config = dict(
    n_layer=18,
    attn_scale=0.177,
    beta2=0.95,
    dataset='wikipedia_en',
)
Each number is 128 + 24 x the weight over its row's rms, rounded and kept within 0 to 255. Layers, rows and columns count from 0. Numbers have three digits each. The size before them is the row's rms in percent of the matrix's.

# layer 9 MLP down, 256x896, rms 0.138, rows 0-11, columns 224-447
099:153161134142138087161131124145176149117128141183105190146145107156108149101134140087118164100150113129110083138110098101129136144108076126116163144107177102161126154144126108138098093124121100107108178157161162166116131115090164140119139146157154133106131105092122126140118116154145124145181118112087133093089112130146120111153132100172142097146096137111134139104156164062146139108170115134100130133108129102135145085141150179151130139126111126053146084102145127116115125169109114079112142122167165128122068110138117126153120131123159143121133145101131108156129112139107117128135138126147129133131106137157107093155133080157076140165128096155127116123097107126124148133177
096:160140114157159114102144142097145127145156158087137109142100140123107111119143119105105098109112158131087130120127121087087142120156078125166120140144109145101090139129163117143163111145131106096100165143122149145146122101099091123126118123106142122131094162123132104173102116162127122160058113172111121154120159082118111153096162167121122146141124099150114147144141168168097124100142089097142118147128150141113120149135082128119179122176151118141127161116085133144123169124118105115079079155120167117144140104140132162165163092104120134105110147146108087123131153125105112113118140118157105096092102108157145166177107126133086113089120120094127135105133117132124107110142
102:088143094137169143131132131123126104136088167116074131114114071199132119126135127149148088139108116097129104107082107106135141151130106140150144091141108154154122123143129117141106098095108084114131130152149066147106131138152154128168125131114139172170151104131103142149094102173095129136115126119169139168098156143139141100125134099106095117103147142127131140108101150150095112114104148123122112100055121124146096121093120100114116118089147106131101153143112118140135127142135150126136113160105129123149107080106128119166099097122101106119133119110114170079124126120108187142088140143115137183185122144157111136158102114141122133176137113157134095139140135068151176142149
100:104148129110136139139144148109105202159128121120168115096111130154101115135118158159116119116152122109137097108138142149147151137163169112110148091138100138113129101158128133098092086112101160094082127087117109122129134092125144099101115122100144105101124131145121161124112092167091133139112183127105107131116139136162114140167147133152152117130164135136160142157113134146192152098126111124099164114208113143166122099109137166126097156151088103161142120151118126109153089131156155143147179107143146132138128132104132121138144128095130124145118156142155137094144159122097136114145150094154099182118122145133138154119082155149180147117132084120112181131140153145148103128074
101:106131110156105108117118165137143062158104129095123134071140105156133089144127085126106139098131127125124113103110103089179100154110088102122167134124127158101186120165063085148102078102100136147112170179131119166076133107178141074132171155148150130174126155128096115119127146146076091152156171126123110102096116142137171113133106092138126094138086137103206181129099115127098168137121123159125124116144143123161104117099105143151136115137106065078118151118127090107130101147140154119119093111135093138167100159103141117151110119105129137138138127119148145080113118124181108107110123155100190083120130081105111146141102142158159125161100071153146160065104127139111129170132
097:103137148100089151122090118118106148161134098189135141160116118099148153141152131115149135140162133110115150155085111165128118094101179116106151096152098158174140104073189106123111129133178088163117123121141155142133120125164143149144078126066140145116138130116100140171143134179147108088150120117128143121144158117166122124132129129158167154159137141120218103131104103129109140105121135142088144167168090153104136145099098107097128155110027105108137145129165147120131170120139131173139127123119177157125082074113127113140092098131074103125136131076125125141082110149105091130108121105161129144149117102175087102180087108145161131132162163159160105129118101112143162077097
101:179119145132126148142111119157123135071161109148138105137135135103116149153092174109123132119091129142149112105148116085121148141153112130118103162127091112113128091141125172173111129145120119094112103137139144109118133117078160135111087123122142177142134111070149120095123109174184146120135137133132102081150084142116120156147143100115159123120123061150163132165134138113133103151094139111107124120138136118146122134125148143128136154148126135121089157108120100136159158170083123165156146136120095095114143130113164113134077122171105100114109101113115115138133102174097138155117134145129089146104096134100143137104134150084121134155135153123104065095097119136129134135108
101:151139116145102160134174117190157147118110091130129128155122148105117127094150128151090157107111136100101180111095162094108144157124117122081090091141096102106119128179119170087181128170119091139144123116109122149090141121132139131139165123106122110128156105120097116151128149156129118070115119155167139152142134140154137146115099072099176107097113133124078131174088110118169112174087118103107102086173154137131128078134148138096127144140155175151186129125151117122140117130119155162129105149138204075077142151135126145125142121165062140154141170107126089123118132111115173160092086107134143102120155147134098146153106170148123168176161157126105150143136170162106132094089
098:099120084130140151191120112109135107122146150128156135140098143145102148111110150154147082097107169165119129117106092127112157119129113152134145151087116147118100171135126136150113111148177107131112109125134113135143128088135094146110109148137118114116123106161141139124116099109112076104110106097105130125106124131135148152095131139102080114183156131139138128145098134124178188125084127120120122134114133157136155078128112169149152138086120126126093113127142106170101166124136114114155106148105128107102104151110110095181152146109130128087130130090104141119090156113129126121124143141136157118150161114162135151124128118151106107111138120118109108106087094088096107188103
103:161109144157155133087141124088150135111090153144096146122161172125154169158075127149121132168088112139135149149142133115134119120090126128133156134090127137086092139158109123132140121123103121137104118119133151141163128099147122128116152136122188069126116123162112097120141100122112136103178147110131120138090142094130160151081134195135137100140126111121147157168113071117140069093132097144108128110130139143142123134114166100145139107095140148153139147117150149162094111152119069152127145144131142106147111127126143186168144146135108154134119176103142148131148161133116126167159155130148133094176087124120126164138114113157109142124114143111098135132178127120137101101076
104:176177115150124136098116092133152127171124103124142123108145153123123153116130129126092156144119124131151124135140144120133101121128133131144130123127143165122147123142114164170138146165137132144118150138144105117162159105116086083085143146127134105116149155131146161144126131123132126117091096177128094159122130093128167112181142085149148137141182116136075123132114140142134130144106129143139150133110144139167156098132086149153121123174140112102144119112124116148105123180133129145134132105084113132102134127113140144182151164122123125119097125112135152122090125074104091142133152113126140143095128162153123166132120145170149096126149146126112135086147155099141143102130
102:135107098164120095105116121099110126089136148117138126127120132084089106147137086132108093141088130123086134119146145120130082137164146151127108128107113120127147166173103131137136170118142113108119121124108131103140121137106076151117087107117115134154137143096163127169127133136114126144121119128108096161097106117100152128117143164131135109119136121125133142122092146169112128125132080072136132159124096147151099138120087161146110147145123174108120133092151106160132104101184138118064123101128136128145146108142112153106182127114142150142148121117146112111076112091094073116100120141099143139123093112146147184138137140172142138145129129165072176102149127089135142149148